Part of a small language model's weights.
Size: 15 layers, width 128, MLP 512 GELU, vocabulary 4096.
Architecture: LayerNorm before each block, no biases in attention or MLP, tied embeddings, attention and MLP in parallel.
Training: a variant of SOAP for these matrices, 4175 steps.
Each number is 128 + 32 x the weight over its row's rms, rounded and kept within 0 to 255. Layers, rows and columns count from 0. Numbers have three digits each. The size before them is the row's rms in percent of the matrix's.

# up: layer 5 MLP up, 512x128, rms 0.125, rows 313-365, columns 0-127
# down: layer 5 MLP down (transposed), 512x128, rms 0.173, rows 313-364, columns 0-127
up313 105:081134082149115167167107101096200138119092158137158148168125135182142129151118101172150139136177091118133136099111120038123085170131121085116143131126073112135124143146168184174169142107111133070118123153138142194172101149155184049070131113147128102080115147107100136197120104111129114090095090122125189136089112147173144132124112166067168101150095149143108124133139060117183156096165
down313 110:131159137164092097127162158164117138077057124131100097054147152072117087132195156049136106157163146174111130142185141164108131155134168145125135176089161143146141155143114124110144141124106060165131170121152144165066081132175152115158167112135126164071169114086135132186101118140139072153171166124135127119115175148140128115137129130114120188214194109101100160162125165123075117126111
up314 097:135148154168149163174177142080142151112116085120175110152151112157102093142150122053190071167103152119090127144145155101139111096128083109117108070098151192109122178097118148128083113111092116184152152101074152132169130137074161079171102142151119106102103182073149141150109169128107112140158110086096161065156133105091149159179161101075091137124114118104168116147034102141157124167142
down314 110:119107167170183131090135111151109159117126103123134142113128155170120148176080126136144162108120109124078105121097167167142145184165155112160098150152043107111122173133162104182156156101126133133123114104180115134070120142167148187190131049117192134142181097096162125182179145102108127088115118150169099091088133175103140118104132122128146153118122088135158079117113134103130007087169
up315 105:121123093134059091067104129123138170123094113140132148135076067110127192140167097116116112129139164118151081099113166144161111179140144080110120143105130127127101123156103083186092140130093129114175183129129154101112075114116141084070181148144087160121129110115118140174077104176155120107146098132136134146118141108206111117146075150172207075143087151108152201122164136119192091177185
down315 102:131124150137132137134113129162135089118227131089176127185094115102151063139144101075116193124131098191125121171132115125158183114140151139098107130106109123121057161116073147163162141146173105104131196142110134150104077089099177157127096109139094090102142084189126128117102114086080097108138130090100116145125100109091170074073110121128114212081142145126128069114117150104068155154101
up316 100:156207148094118080058154097108108167118112205076128198140144099150132090118118105182189136154129124136128048140132170151182161126152084165134116105068131142129170087156115137134115157180125122184112104197180153130093144111159070169148126126149186109102173155139118109108140114129164128178107117110165150153127103112109100064148144130161152089150118161095127161085120103146176147107123
down316 091:158085134112099128087151146105127185146148123123113081121098147123182083163160179114146131127146102111108153148160111116122095148099149118064117151139141115145127134116120183112149098229176105108203147222115166120071088142157083128102158167103113154092162074124095143177132123160121159096101137131103116114154146114145117146205108126168175066141172052109111129189118156157139154163137
up317 104:125118167137085125166181091158142176111175113116155162134142091098164140155148135149111166110048124167149100146077133090078097147080124096151152080206137083175124086165151136151156121083088122134077080159171114142138116147167147169162108109140136111116148097156153093084127155057136132123069138122080132136120156116125151120170180041144132157127093128150148145129143062136057181145136
down317 098:123132120130098116149103167120129111163177139132152065110105075101170103160113139111141134188122120088095144070144152174159096139117103162089100190091146180136099069139069127131169125214117099112078073159092118100146188171097157149101122157061136184098146105175134095069100139115067109132101089147144177118125164140130117125111130157096173133155173082157095120163172167113145091135122
up318 093:155086129128162155080165134072164155156105123137149140144130177097096147166140174119108099116148179168085113106167124118128117088108114130130114099105171146127042065138151162149191155073126052128161161101132132108122117119139161110161143071147164056204138137130105135086143165119101211131135132113055134111154089089125124155178132073097151167153072137135154119166096147151138142150086
down318 105:048135151134138120134157167167104176126131068113179117110140186092116142174103105177162137185107164100098164121127081114098153123113093117154136110128167107119075137109175115120088151163082074143079106130140057138125092174133202126109108123130168055175107127133131133154147161128154148121131088048090082180144124143121169170125137120146138140115070173179073127152109146126126146178176
up319 098:121103157173125118147144177124088202102152090092089177092109130115127080138170162119127116121129096152088174109107086174122132158153135074064082095154134107131162191132090173099139138148102146102180138153162143147141142120158114083121171143093094157123179122153198116146072116073133147154098165096156205141104072100173060129118104152075153096181121163129167154136135144181115117105129
down319 110:140105093128192138156109086104122102157085143156192124148155121143151174123068150147088108136119128141095132118128157101147117121111105151104191142113143149128076070133154067078106122160153088153119151080068104157116121137110119188100107166182161093104121084138081135122201127183089100134191143163118084113172173175097172166176178116148076133065120086145126082138112133070130132136143
up320 092:118047153130135085147177137164146146107145196144127148107132098177145128084114132138154140121105113128235136162142114123132094144157122110094087183111159141164163124081095127135138102085142119098137150185128094122183090091113117208130151110077092137159103131105180199132185205143174095153083107152165138084140078121167111159164128144106077159152113137111086138127099136125152144080123
down320 087:147129190162100116114098162096100156176119099160166124076107133154146129159192170175111154111129156134126129129136150163113137159158137181145196128156112146137162060124097100060107134140110133131112102180122073106102155141122126169116166160126126136145138117128083142208069114134146113141118149151150161088157176079129085148160132152188151156094060133102197117082229091144123137132170
up321 099:099157157158132133135083121138146144103071111115102128119108160184145096197110156183136096135123084145142116131125143127153164138136093109124117116118093112122125150149166133149112091115073154080160099159148147166111128105146082130105161070189072130126120183147151118100149113129143109084175075153168131103018155225204104099159083103138145128111136104171164056121117172102135120130072
down321 100:187088112143104110042144117160097165067177159084088160101154144078121136158087080128146135067153163148129160173130126168130077084108108136162134114118135119146196172130065092097111130188133135105112146176141127171094171126112159177090137161147113141123087122163134118154125094124046166146158172162112077133113104103091085171098137153132138129107165120113154133055150149144087119083148
up322 106:089104121155173138095119106069163110123093114077130105165142160128100119112138109171112197115112161144146127159147149114124171108159150095122068107130103142126110134135148172091164183099190089126091150174137123144140074217129134150148154176119139131126150108093103109099135159114092124211086084088140095115089079164162176122095098130142109097102143228123072103118137086175115084081109
down322 115:151169119150130083163096103105161162123172117077115096115126070141138104111135129130208183095143157126168102100132134089149162086110109145085156158131110208198161154130078155157111124112155139108164169068160174140143092171118151163115128124122103085066133121144054139132085125181057150101102143083145084110119078133133120168102129157116106093086110091054096155096122138115073143143136
up323 108:087143163106167117114066115151115133092184119093087120099164152119133168187143153138152099165141162143104052129128068056135094130153105168140110206165145126153153138155111103116114105139157071097064175115143111115185134130140083203172103084123103067066178134073192089118126135157115106121103111118149135118144091105143164119127105124141158125172149144184143106093148150068141142142144
down323 103:142091151165138040133071105148168138145194141123178150157114188139154121110135158159121100112107173087161147147123115141156149131094115115092108134043153106147143175108120134151150145145148135169142110123047122186110071167135110080109132114138140158089130135104107161183127135061100151113113134167182112156127114131133199166100146216111139091143160114154074100143071117164150185139156
up324 103:140157169076160140147122088166141124169148150126167125113159115156110084126093096121143081078088155155071075120137130149092126161115123154101148102153144115094140176103061166072175138085176140148124119185045110134201129124175109148070122183089100141160109097155104156142069148109097129138100132166123160140175144113144133114184096124033147194158173148143153137110153153113121110137139
down324 094:108186127138098091107103137142087134157074146156105167095134112100143159138129104096157181174180146091183172143155176053139167096220155124115163108162125093152143106143155125122111066116127152170126127070119124119122094135066165175136165102153139100090115083121098152110150171123143129086157116129045140114143113155222151108130097127089085081106096155149124109132101130095092069142136
up325 094:096145178128098193129114096155181099076113160133153144121177096178117101156154156145171146104125174103093125112152139161077121123140153114182138113123157077170158124159142132144185136127131132120066152137163097102173111148160143076101155089135178175088086178156065132074092115139173086097137176136096119074136138171114194116142089083089136193120085167109120075149144126075134154121116
down325 101:120127120074095216123071150134177023098117104134167188127140100145115105109099130094138151130107144097136123120096138095138106129120095131090158201145095144151114118125121097162099142172184086085101178167144071156132118124125151162074163116103105136147118126123104121070150134145123126085120168095133102073194140156163170146133110097108158093078109110051198091140148152108134155129079
up326 092:197155138077117153104107171144165093121135131154180114085153145140106099156149145106143114191116126128142122124130104136044172139129090100110111168156138137132085172095084122157096092137121087146182122102117139122151156149099095140075182125134108108112119151071136114049119102109116128110051095154145072078147149132130131145168098132152152074146156168061170136116157146140180239124098
down326 100:155120080133105080188138118133149139126123107092087145156115117160155136101100173092146132064146174140094110110164120106163100152124152120170089028137144124157155082128139134095108113112101190130071112165113176104117046103169106130170130156132152109135113078141115153163178152142150121133178098150137198163100147150099103081106122091162131140152086104210120126176134105138103032112137
up327 101:103120171134102099128124118101093131162112138106151125133124134167092142166127121105057111106148178216109155157194123194099142127127087127121207059139134158172177101127181110117115105137101081147113126075085115144117114141154096143102134115165098059143065131115098174125151088094156093125157082097101077125072175128086081110131139086120113158155122122119151164128134080115092156157050
down327 105:130110150071108105144132147138139112136130094123187109149111147147120162079118112165098084066152133127123071135111106123117118140097182124138080141068117107158173106133192104156226151110120106118159167160106084115125096088116103047089102089096111164180147134202110131107111146114174144139158129118146111121146090102042097136191126171128121123045117130093135196176144144103120148114112
up328 093:108132141122098102166163173138120195118067114132140157118183084105134168110123190131136141154111133056129174067133170127128202083114094141128147128193101187124117133066132126122047130119151099142162155146171137103137146143074140157132148122140073075121114056110074138156150137113115084143112124143150105144133074127154098150177112141140070117161114099133110182141132146170187170126196
down328 100:139080148133148121168095145112121099120169154091164126116137127133133083076201082134130123095126148170103088165150132119106082198158107109139139168093193136186152159148151126119141148141122173149066092110152153145155073129151130082134144134141166114126116181183188124128149114135156120124099093147062153102136123159117170089087156107132171157181152173087130123078187122063090124107035
up329 109:145130151157143144092164147096152118144114142175088164148175115201069173144113105150107158097204152109151105135171100185097096084162134157102116157118150140125163165061150150128187149085138038145144129104156138146131201131129126165111117084135154129121104060133145125128161148192114073072144107129106144131078117129085196127116136161072145130110151134144142109163119108127148105189062
down329 107:142192152146087042136109109143093124128163183152135108136175144126145123092115102135125148044151197105131105090171168100141137105158179099046123137102146085125164182111175135156091129104104104159171119125173117133151116119179140140131141138120162112158121161187150096053109138129136157162110143136107103118131169105092061112077110104089162105114136064179128198144109120170116168130102
up330 089:108119131154178091158168099113186118222102103134106146224123112103098113149160091108095112167168152102083158158153142130105133174174151123130147114097121135150117149119154142090087096084128073139123181130175138103094150182145114095136084152145139065127103151123146145180138157136179129111121073151112154117136044124135146143078125165130183073167087127119151153164127116132202155167086
down330 097:100135108139163182135151146132143124110143098118160123088130108083096120104108150158124152114107109119133123097087137121194160159054130155137093132116082170134173157178138110094151110170109184092058127120123108134166178117123144141146188087091111128128188128164151111144074114125120156097157155165121178064162164150133071192161156164125124101170090159141105196065206118105106072101164
up331 107:122091110098099167153211101133119155147119201111153111134144103159129150146111147190116077091134160202107116099132064127118117100149158149098119089106103120144117109114140139106110079125121143144065074109139174144177152158141144126091130097189132079161141141056168141149114080087143122232159108151136149171126103117154202134135174142141111144155110173128131109074091122077135070127107
down331 112:109127101145125123098170115134117158086117116142066114118171142126195133098196082135105131148082139150095093143100172128185137123128152092088145141122212078096139113157144176158140133166154162138173112078086159165105127130081112088089148156094136166133084103094160083120135145112120148173119104120090148140149114191172162150131163189175104133187066113130120097120161082125151196116054
up332 097:106100106138117112098121154122133183080109166122044154110164165080128118090117145116149138134095144110098115099134148175131139165117092124098137152134119169067130102133148109128198076124094118142124164176130110072184166068121140124117143189124056112152109093136196095118107131222143151125166154128136139147188186160104095157122148164198122108171120143195095139147155128147143197127123
down332 106:172132119112163129116127127126105062210170105143207089139108097129144143141120144166085147145134122120161120123190078077153167107161166112147138152133124113172070118087101191148071174142113151123114087085125099209096117174093145172146139083152161122074142142127095168154161168074078139113094144174123125129073059110101127133137161088072149166144161110105136176129115106122136104142148
up333 109:113129087166132122114115121092125149107077097170040112156128133135193152132159124173131170140118127149140132098106134104100101102095123146164062094126190117173122134116121130098119070143172147116117137176141112131181121160158150102127082113124120066146144133142163102093093073141119149140153067079086135151137103103052119167129102130137094161155079179141205081069131220085162108105120
down333 107:134059129187077095134130108140148127124131089139139143120050085110154111178118135096131129050088114120129128103081134134135171155140150055098118112112147136132150148128135172112131141111081144132121157090126218144192089093147085065136157124099128127110115155099110109108131095115198139158083181134176148055105127077106139186069089131128137144146152187159143134131098116165088198147127
up334 098:220164134148158075124125161193167117128112138121074153124159130148141194126117130161130150177123154138128171118099178159170134085178183185072102150138085103147152151082158146139140169133087177111158069109150096110169080075130116135140129071144129076109119121165163114094090099103129123148104183124120093145153134136135133184160108070101078102088190156114096151119126122079087098124125
down334 102:129119195140036163111067134123081159133186129160157142118128130121092139114137146173122074141114104074125096103126141106094133179146166073205139114097127092156114160052121066157177177107167062114125114161139136147156107136128121081115095079154143132178171153149106100149157112096090139147131119083074118108104143162166152093128108188146161184078141118144130183146142116132126086102123
up335 104:163079167106135097106138120175129147190120102105116066187126102131101137117153089115137088232085155199092157140116172090158124113089151090159121171105128168105111125161122126084104116140123063212173108179123162150076160119130126124110111141140106088123125108159072112086069156093115097122166108114089117117071159199158085160112103116142166081148106111117133101130132116152153138162111
down335 100:121168118103118156171133125181156124116128130146171150136074129124178103086111150103129142093078165143130099130162162014191144154162159088123094135108199097094065111086156107135157139129121067148120143100115143131110159115154097164145088150129082103080074085171135121144084168090145126109083149152128136119106126131128175090160141156178098117092137122186218156120121114128078164084127
up336 099:121079105187152085170081174178120198149159077122157117154088110134151152064087125113178148107112175124124118109062141119136080100163098144095121155171166189080147100114105099152158109077102195117133172112168151131140087121145184125122151157083099123154117145116161103131120116137116089128032146137090130108165135103108120111141147151111163118076170078125147118119104084142185072139090
down336 092:192120127122137129122128090131127123171116054155142139124169132103104139141127120108199124121081108095131164105096131155114173108175150150082149138132191160077141111094120125070132126179099165127168104137068131095113129134060171162136149114126097147099128128122153133120109130127110072141056139190113080051136086143068156141186103091077133117117187101085121103146157081165159156202161
up337 099:124112136133131159098133097094110164091207132126139118096129153142111093170115097143096137093158141139110112164133082147098154128115170117075134140047131108145126122141106165168114125094091080122116133140126152136099155076138137138097154112110179110111115132093172107193207101090123158176094171169123167141080184204147162130169136147176159180059188149132162116139193143062116123152074
down337 092:092133132166111084132126165141116196148125122194057123101114111120112089126140108161112140135098083180096148122124107141136114119105160171153154072151112117175111104094190172148126128130154090161135134097185133091103144107127169141149106090160137093128098161108114135114091136133201108115156127059097108134128124171124087117062145086113104153070163152210130172048086133187158110062164
up338 100:137126136101151101198170161138072133112099101145143147150126099201110126138112127178147136189145116084109115154194148154156115125096111137087130148138127175157146072139154141134184127132099099121101125136156075094164212173122118082147092142144183109114123054189179118133190172163166107104199072132057129151078143114121131100111141162130130099126137116104133111148101122138108201104095
down338 098:130117091142131128106054088105113089110099103177140043160165092089102084194193144129154146125101137151128114062112131150088167164093130126081152106140133105109159140121126189084104134124160088135169115163164102127179126091065132177131110141205102097142078135163119152173104111207127095113153063128113153144130094157140147132150123118166166116124100150171161116107201112110121085116117
up339 102:163121090125201093122121082156135133098089102130113190109157155114181130144190183147121172145137141152107135138115136094107166158137131117058126114179114095097130139133107139172093165171068059148125174129154086194132122112113168131135127087124112079101162082147198106050131136137098148158118177146117112081143126116146089124122096193119116187163153128117213109156077140162120114140112
down339 102:139131145175081167149149141117143151137176165117157141139108136182141096187125134083120112077136115141099127143134107110149098143120126103136153170081132199103101110162153138125135106128180179066155048140088155034139047168123095185151095150131164116139078139117085103161156124154102131115127124109054129186083122181097170163160130075100136130155129122152077139106141092098108142068144
up340 094:104134157176106148070174169126109111197156092104064134189100093110123098091125120113097197185146096123120082138099138148134119081119132138128079096089099181151148144119155100135109081144152122162121118172106154157085154172129132158176168107158119108101110123161146164168136079110121118145114103089199128115114049111078132130063172108146160068167066130118172172140126179116120096119109
down340 098:167119079120133125153058140104179079173087136158103174122153135136161117152091158075110125135108112116162103147109153097120073233090140119171140181107134078066132166171107134127111171151132148077169125128100084146114171141177103105093166174098159085112171161170124142150152137124173121162119176159125121161102143144095166066165122134071149108145080133131108132090123081154142146081079
up341 112:213128081131179163114113126145073119098151181130140150052147100064174159065115076105118188121131114104141124078075067104110132106106094157089100119106076118082166154123125127115117119115107173119144154143174141098122097144129107167132166159104127150132078057162101069090123166121173160159101165150130147106124111115144173130125092129156151146134110133210146115093081176133120071136121
down341 100:154147145145048176174097182169138172106164123088132105149125103124115061136121139167118108144179140147185133057178161095091142110088092130138154103140162177097129094090084107124076153123134113133197074155109123136183101163155173125143154075157162106142199134096129138111144119146133167078156116168088110190121095131108142104172155078166081153128131146100127175135149149139145091084160
up342 109:087144154122185136176112110113165176108161130198123142100142162139090093146144100101157128110129155074119075119123112113126091166115116135113090096080164132157060140110070123155147151148184094154076140160135087146121161091098151137119194051137174124122204084083070124155132106125138138183126106144127129156118137150111068125070092126179107090129108102106158059162157090151134079112094
down342 101:098099139112152151129105081145108183043164124150153170128112103138176106146161118145168142123151132140106178178165134116103153108127105146130146061179158163084165094103138143097137033104120154089104110117145178095055114089093120150158158153177121113112114109167104135164095135168125094171138148126095142110114142163176139062070103111087086121165174097147112108207151117173140112179118
up343 103:100122078050161101135142146109133138177152166097121169102108110113131069127186140110119101193131156160156089111131112094072103158137061122172115092149163125122133157103129152102118135173125151114131152157110143110129094118157116101152152141139217098141083168161224125130093164111158127132094150091170152048106121110210129137091110118062167100095101112140090079135150180145129100122135
down343 094:202159184144134153168130139143084119124095137134135092111107141143173153130144130105143127123143148182125117082071155110120178170094155138077170156153156098156145166099140135099129137145204194171123151174054138101148136099103104112086029129054205102108124100115138145138065174114149100142099098108117129133130101191155154118171112132077143103106124114134124146117155111151060111084130
up344 098:125148133132111067167142125102155172069143140151152124158130124146153094144080163133174140193154153149165129140111076159138078085094117100121137107122165074182080197174167110108219112123098087151090169122166096128110055110154186108148131146082119126104090086182107147166146149166120138163131096127126091138109120104172116124120149076155134076150117151165173098134141118130108052161167
down344 092:066157119111104206147144170116128093175140087109158108052133183142104115107115114197156122111179070116117093113117180074153150091114130117107118110174132106146056125140102114126082129151105185073102087099120143149085130170110128135103105119124091192115157164154163070073156163091116141130141145192161106073122142121101116154143114148090156075130162152083131173104137132171089147088140
up345 095:138183145172082169103062173077121157121106123121131107124140119143148130153081114081183112189070121139147093081142134179129088117102106113107169154117155110176173116102104144151080155067157197130095102151128129076132132091110086163140098137157065155087125065087178132082125076155154121127143120065118106146118085141072163118130129124110142097124157136162145148067101123138104196178140
down345 094:129123121140119084110107127106111114116135097091136135185127167158151137113111166105106188102124158118165103189141188153083170105112158059112143130134136082136086079105168077094141159129182183136140091067165127096157162133174113127202139157113151105109155111058165151103133123099148181069109160161109115109141068150161170106085131186131212123123094104107118122128135107184159098081137
up346 103:131151138072102115167104085169127168089123195144108089179115141122174104102112125104129146147155125089164084098124132109183133055128121189158092105118130135115125123112138204082082096101156121161124130135143113075183172136086162082156105175151134086082114176133165101154125067125171148085135154140092112122158157144232108088120136165139140119163113131097098125172123156138134207155124
down346 102:150126110094168132075125072169076107139156121128143200107154155140108117143181134170154100159106101137098086125056140134137103166061104128210179151104196145130124136142100116134127113162133165153117089199123112150146103088188156126201153127100129127103113116126169127117072121153108165204124110185119133113129092145103139161121112093169140137141182128059157104111144076089130142132188
up347 111:146114149097152122173146110155102138103113129114091119075116107131121116138088163151155109121133179100108161149162092107181112086066086116144124099082132151121084103123180133101181159155125165172112073101176096097128064137156146066191159110117179111133075165172143083177118155170181126128125123054126158100113119125100110108058142174135117145079066113153164150133100183145144158186100
down347 111:119108136116149180115165121097083173159179138147141119155088078144125110155107092100170144160141170202134146155104111134077114099168107090123068045141136089176150120124139076143155098159186104141137176136086061148149137132179094116154088158119138118095106178144062153140101117215126102070144128135092130079083137139116091123102090064113130109111131093088101118098144160119154155141082
up348 091:168055143123118131161079124096149091104113131157150107124156139171145093114144173096142157154094091131118149052155095147142140088174129140130073168137163130127089137131157153103118094118089167086157107086156145113111152119152096158116181160111107094153152122053098102167145123105089048130158216169147155168188123061173140090080110092118102093151148135152155112101185122106155096157170
down348 092:091171135164137135102159095132117111176147066067148091101089122091112136063147072161131145170163101143098153132138131146091121157119134042121146126185086120093145088125138145147150117176144133090119133137108147150166107161113096096149153131113139093104151126155192084101079143154117154131161078106145154091091100170115159160155125145170116179073104079163063156143071048112201110132101
up349 109:206110171164165135144170118160164124118095160137064115093087058158172155167167109141123122101115177166146125084183129116077112134071106131107152131153169146096094108152138150123145179144105153171138153131153126229146130180162113178178067110125132098109170117139154098101109148130152153117131148158075152160120139128176115081122127085150194082135125105084105178173134116126132171089143
down349 095:097177214094119146129123128118162127076123194152069147109058132128151145083172193096140181109135112190165151102129116130156149120091137088144158125102104138102132136170125148105093076130118132095131149099147094118070169112096143148117069159134068195126103106164126060119135181152125124106094120196164165110121059146146166120139162120120127125161147123129214093149124133163085115117108
up350 088:164142145103072141124114057155108098144079205157116145156155138156127060160076133085126162171070147155074170144081101107052127123182127125085165105178104177173124112107127079137119128158098099074146060136178148107189122143143115152088144170135151097066161141101155101150098166136159118122108138134093113099121136130135146150115123103096144145099121064140132096174112078167087158115119
down350 093:114125092134097104153120210153134152096134126131136100128106195130154157124130195122052112043152120115133138139120153166167156159119109090151077133125184127189098119154141092115079144170176139120132134153138091130190160075110107183129113097031125127119059121132117116149143163203134164141145123154106128106122074154130067134114072180158153086145129124093103156172107129126149160118106
up351 102:115189119142110103151103146139138118160134129125102170159187166031123182110088149144110141112140175110134124114125107082119078144152131099124115099119100110102171100108167141110131112086134101116120136187158065124110168101110135167118182079110091102131082164138114158152175160122145106094148083155136126184066107139146167136129070084150178132025186117100138096129137102148068123152060
down351 105:137172086114041145153095118138132106182143070125131162122132117118137164163112113086171137115169145149167219160161174134105124165165146126124131141075127108140103174076065180079133142168126182116127110067106180103099162156050164120114109136068099127120118124182122132087176161155074153129116084157134116079091167099108091155127110117131135138177130108171089159124115121180126114128104
up352 097:140074133150119108108101094107079189136108104144095134146120106093126208066149140094055146085152107183142112164113125124168153160150140160058149174166132126164171154106145084126134106158110129206142105084129102170157140103071128163131124122136127089089157162142140103153076105084152127206098092158120089188165092092112138161096118120117151155150110073161164122127119108170116107067095
down352 095:149175152127118105141152186125124090143182156149146124080091147163111106137117145200229144143152150104115140127161136108117138098129142096137103099158131144142069063132095200125147132125142105069117106176109187087157114133176122093161103153098159182145090176140109076097172142186134125033108146112129174138086124143122131111133113135166102082169100164128137154174145118127120125203165
up353 113:145166127143137112140073130124097126127112108102128125183063167127116160156112035117091134160142124144112104129115186132151051157131120089161149087083135069151170087065123148117113124148126161123144068122151126172122076128111156140138142156124180125107172099102124156144122110143172108127120194090141142120137160188131169206088182160165170110188204090141124131164115101150167105089170
down353 122:132109137155168143160156072097100103131116119110129098149100129181170145148154091167156165144166156176119126141098155154154096132128082161099128111139128115172116180106124204128147127097100132131167132127149157052205141131121095163127099146161176144082138110074152132133088074136101166084136163127175129119156164210179130180093169063099121141083116134043144129105150139073099079116108
up354 094:114133110103143108101157158084176145123170083087098081145142163133186141109096103154182157103095194122118183123142132162193115142128111115126134098114131088175110187122116067127107169091174138077158152181188176147146134125074164130138128041073143149105090181116131111134157165181115130114132060090137119127146115154105107170075083084134099140075096071140134129125131107128162139129093
down354 102:104163135154134075167151129143107138131135221109111112080133141073116112139165117107128184144161104169096079150114113147137104117076107111134107127067125115121108086189148143110141106129144114161087152061089092102160168107195185074184171096136114089171119133149138121137135173151141186186195087138142123139151123089093055131077147130144134081165171109107102164156172111151106175122128
up355 103:168118100104112094150158139119160182156127120098133093154135148087150147128102159165157122135189100168181079113126172160126120132100083084115097144125114173131112124174100092169159065139132119090167128174145123157176179180123115106135161135168170113126200158108127142109080122106153131136134099147031113180149137161093124118078108124123057099167053119147102124116027160126145111120094
down355 104:079148127185199112134127107099141168061099111113101165134173172084098156118098093173104102116145115161174103170128142086152119101053039142141194162069107126124142107135155128133171120159131110095091144098122150138172132107129144118143176106092118175162143150143132133147119124119145106186135172125051100090136133114143146114112165143178089160106143187144109094118083199151146131166191
up356 095:172139085127102126107109161105145154114109115150127145123071136112119175073133081117110099125087089109166126119148126160142104089157104133129133096112089121109172148179130107179134168146129077122111121180147115119112167111172149146125123137087197177166058114191120074134097093172145144170115182096100099133172034154139158104137161135174079115115103232164130115140144104105139185132185
down356 087:155136187121110132130089090182147107127120134217092112155138174141109129110154129108155099145133131134166111164089133096111104194167189171107183133191171129146133132097101167216123127133117152174124185082108145105147113139103147106129128181112148073078122096128130098125125127080161117131102179138054043159180163123116144138151134147087080096176147147131084138134176126146149147099087
up357 090:143082133120076143126100150053135159129117110152176134140148123198151088200138158118159110091099101169138114145147198115116127088119141113142152136157115121148112123124136149160187146163084117121171111145111110105149164128186126093211170057098138113132190122166180133143095105130157194156130097115189106152086124129099083176121146149067160086113165163144105104128168106048112134164123
down357 090:170158109144116078111201095143110095083153140095129144147152093106092157097134101124130135111129165159102148165123163166163196142121133151101129155129132117076155144108139098057163095112073149100179100178119110157080091118133108180156099109152132174185145148106126092086159040109101151055041160139106090158154106064136191108106121137167101135145118128139113109125080176152152135121137
up358 105:148074103176149080162116125140134158132143175100151112152134108100119146109184160192076160134136115097134132144158133158084127122126136095089066122173154165128089134110192157102126108121082133124189142099099136113191147116155158106172153115102121142130077155208130108066109170144136096091070180178119108123145064159110122184137153080136169091146202078102106109099136170177150142116142
down358 106:111164170102101133087128114101077118102151084127065172034090104164181134117134093091153071105071118137097165101112141106132098163113118189143177117107085159139175139116084074143167155108146150140057103111135150129105106102128132086152101145118131112141176127085118097161132082137049139174186076151158113089110155098141120067091135151125124141152130162136144079158116089134062125155117
up359 109:072099146123116118122080073175106106126098127124128161117078108164076103200152095130126135113128136122117158157206108177103105154143097155137123126114098130103221187167138120113171160126155072111127108171123101128165144122177183096144175116123120089091153139113151144117150090133140216180155126108102018096098102147142159087110153130091121150167116151079111129104137112102152094098100
down359 111:172084146122118125094148101135119125148151144132117136153113130164124133085115172138098104190104130142117107171175074151181129115118121138079117149131133182125094192189148132172107116158189152191081125093138146121154147096126162118064108082081050168112088089092109183162110161139092180178099127164110098140181122151171160082145107132142122083158159122123083171092087086094102188121141
up360 093:100133110162114108116099096126053122137101156107121128155114135093180149089139160102082143094012160133075112082147110161119156150164037139049200125128158125120105133107104165108122118129129140143167080120080124138100139175107104080115096124076140116064123121135137121134136119166130156146056095155125140135089087083075151123107143126096114106153128104082113142108064094147146077132178
down360 092:152178129084150140126151110098198118180122141134147140082144146142125104147129100170170106122202067066120145206148161124132124149099184146198077166125135114115169161075108077064109074086092097123093141089188147136109130110123156103142148152111150171146097142130158159122176112095119148124161139173100091113142082117121091154187105135157118117208121147178153118140176154134104171126122
up361 102:143116064112124145178101173133116115126159070131090166178088130143163105111072171067132172119144134186095138141109104104115120070088087118060153124167119157133080148130149204201135094135131092090119150102140186056094109111110116112090117127134099153102157142071140114197153105131135133095113126201131111058152123114155157110114169173114137180106133122087146106134101172112170141146109
down361 098:120164132146079139164106085190081138103084089149082143094082152092142155163126175101096142104131099155130112108126084085120148132069135127126114129129110154139130167120131137140155153120121097125082126089107124024169121083164097188080119115136119161166173123055094104117123134125174114129106111223173073057207131138103120116151077159122176087099172102130118134096141136126107101127133
up362 112:133124148108170074137113130067111161091154106178155156126119097159140172191117115134119090072119075102132155058081168153127116178129139124147085134087092155127133149155125098148092155083168116181088115174156086161135165081149100184101133153092090045116068132135157120125134164116082174077108171120125118122113154167138166136110087095119165097165102091117150053090167113120114155162107
down362 099:138161122139096198116125152128156082136131160140100073106132152085121160087102163138123150111134190148113105174100135169111152142097145107120118127141189085085201131125146142141044145168087127119159125092083148115142087172165151103150154150155130155173162151129184073153118091144168104125066061211115150137112112083135136089102126147136133148151125104105072093120084142175161090067182
up363 100:116181138090120145137104126135073133126040141129150177146184119176134097124171144137181100188118154119113061087080140138154137167117184113142096128116141095135101168146120110150146152116048090188084150197143150145145116164100133070121083147115119122160077177115178176095074166159126075155121090093149097080076133112144187148113148174122107101140175141106135160116144126117141123139166
down363 100:145173117141183104113111104172135121126152157075090165124077163085063184151106155105127143208133188208169129161169155110127166202149091101111140147107084141109138170125100147124154192110166071119087144137104147139112175079143123162125173076136135143159158151146164126119112122093124157142150075177157085158148158149148126102079115154099100106131160186130165101109142114114166119076156
up364 109:139119145111073117132068184107113134118185130132117152056116125181141070062158168119097090156147121143100144126129151083084150126119155184161124128110151130170163145146132134129189199095103112132085115148179121131165117111155173102127131147153115091167102110121098100172116108132086118211075125092079167164074154137161153098109161166144153128108103182119061104071151111110146119164063
down364 105:099131131117131167185091110185133103134200135168143086139105155094104146110150157109070127087124134081171188160162151114201157069145163097118128085170163090127079085082099092118144075131155064100130073111103107087077151193158170126128136099132115161122149128147111131130126101099161136115110144061128168162124084070101101132090118057122063156132155128130143118157128116151174119145108
up365 090:145164097121079085118101161130092159101110154200076148122083060072137126103150099178143108116115116115067131128105144110121112142097116153108129093095118137163130161170105177099134092180151107133122119154159176128153195069163173156117164117131150115099149074137100151144051175122137142134079111113159065147158112107138120171134159126131160152190123173078157162098121141171127144150227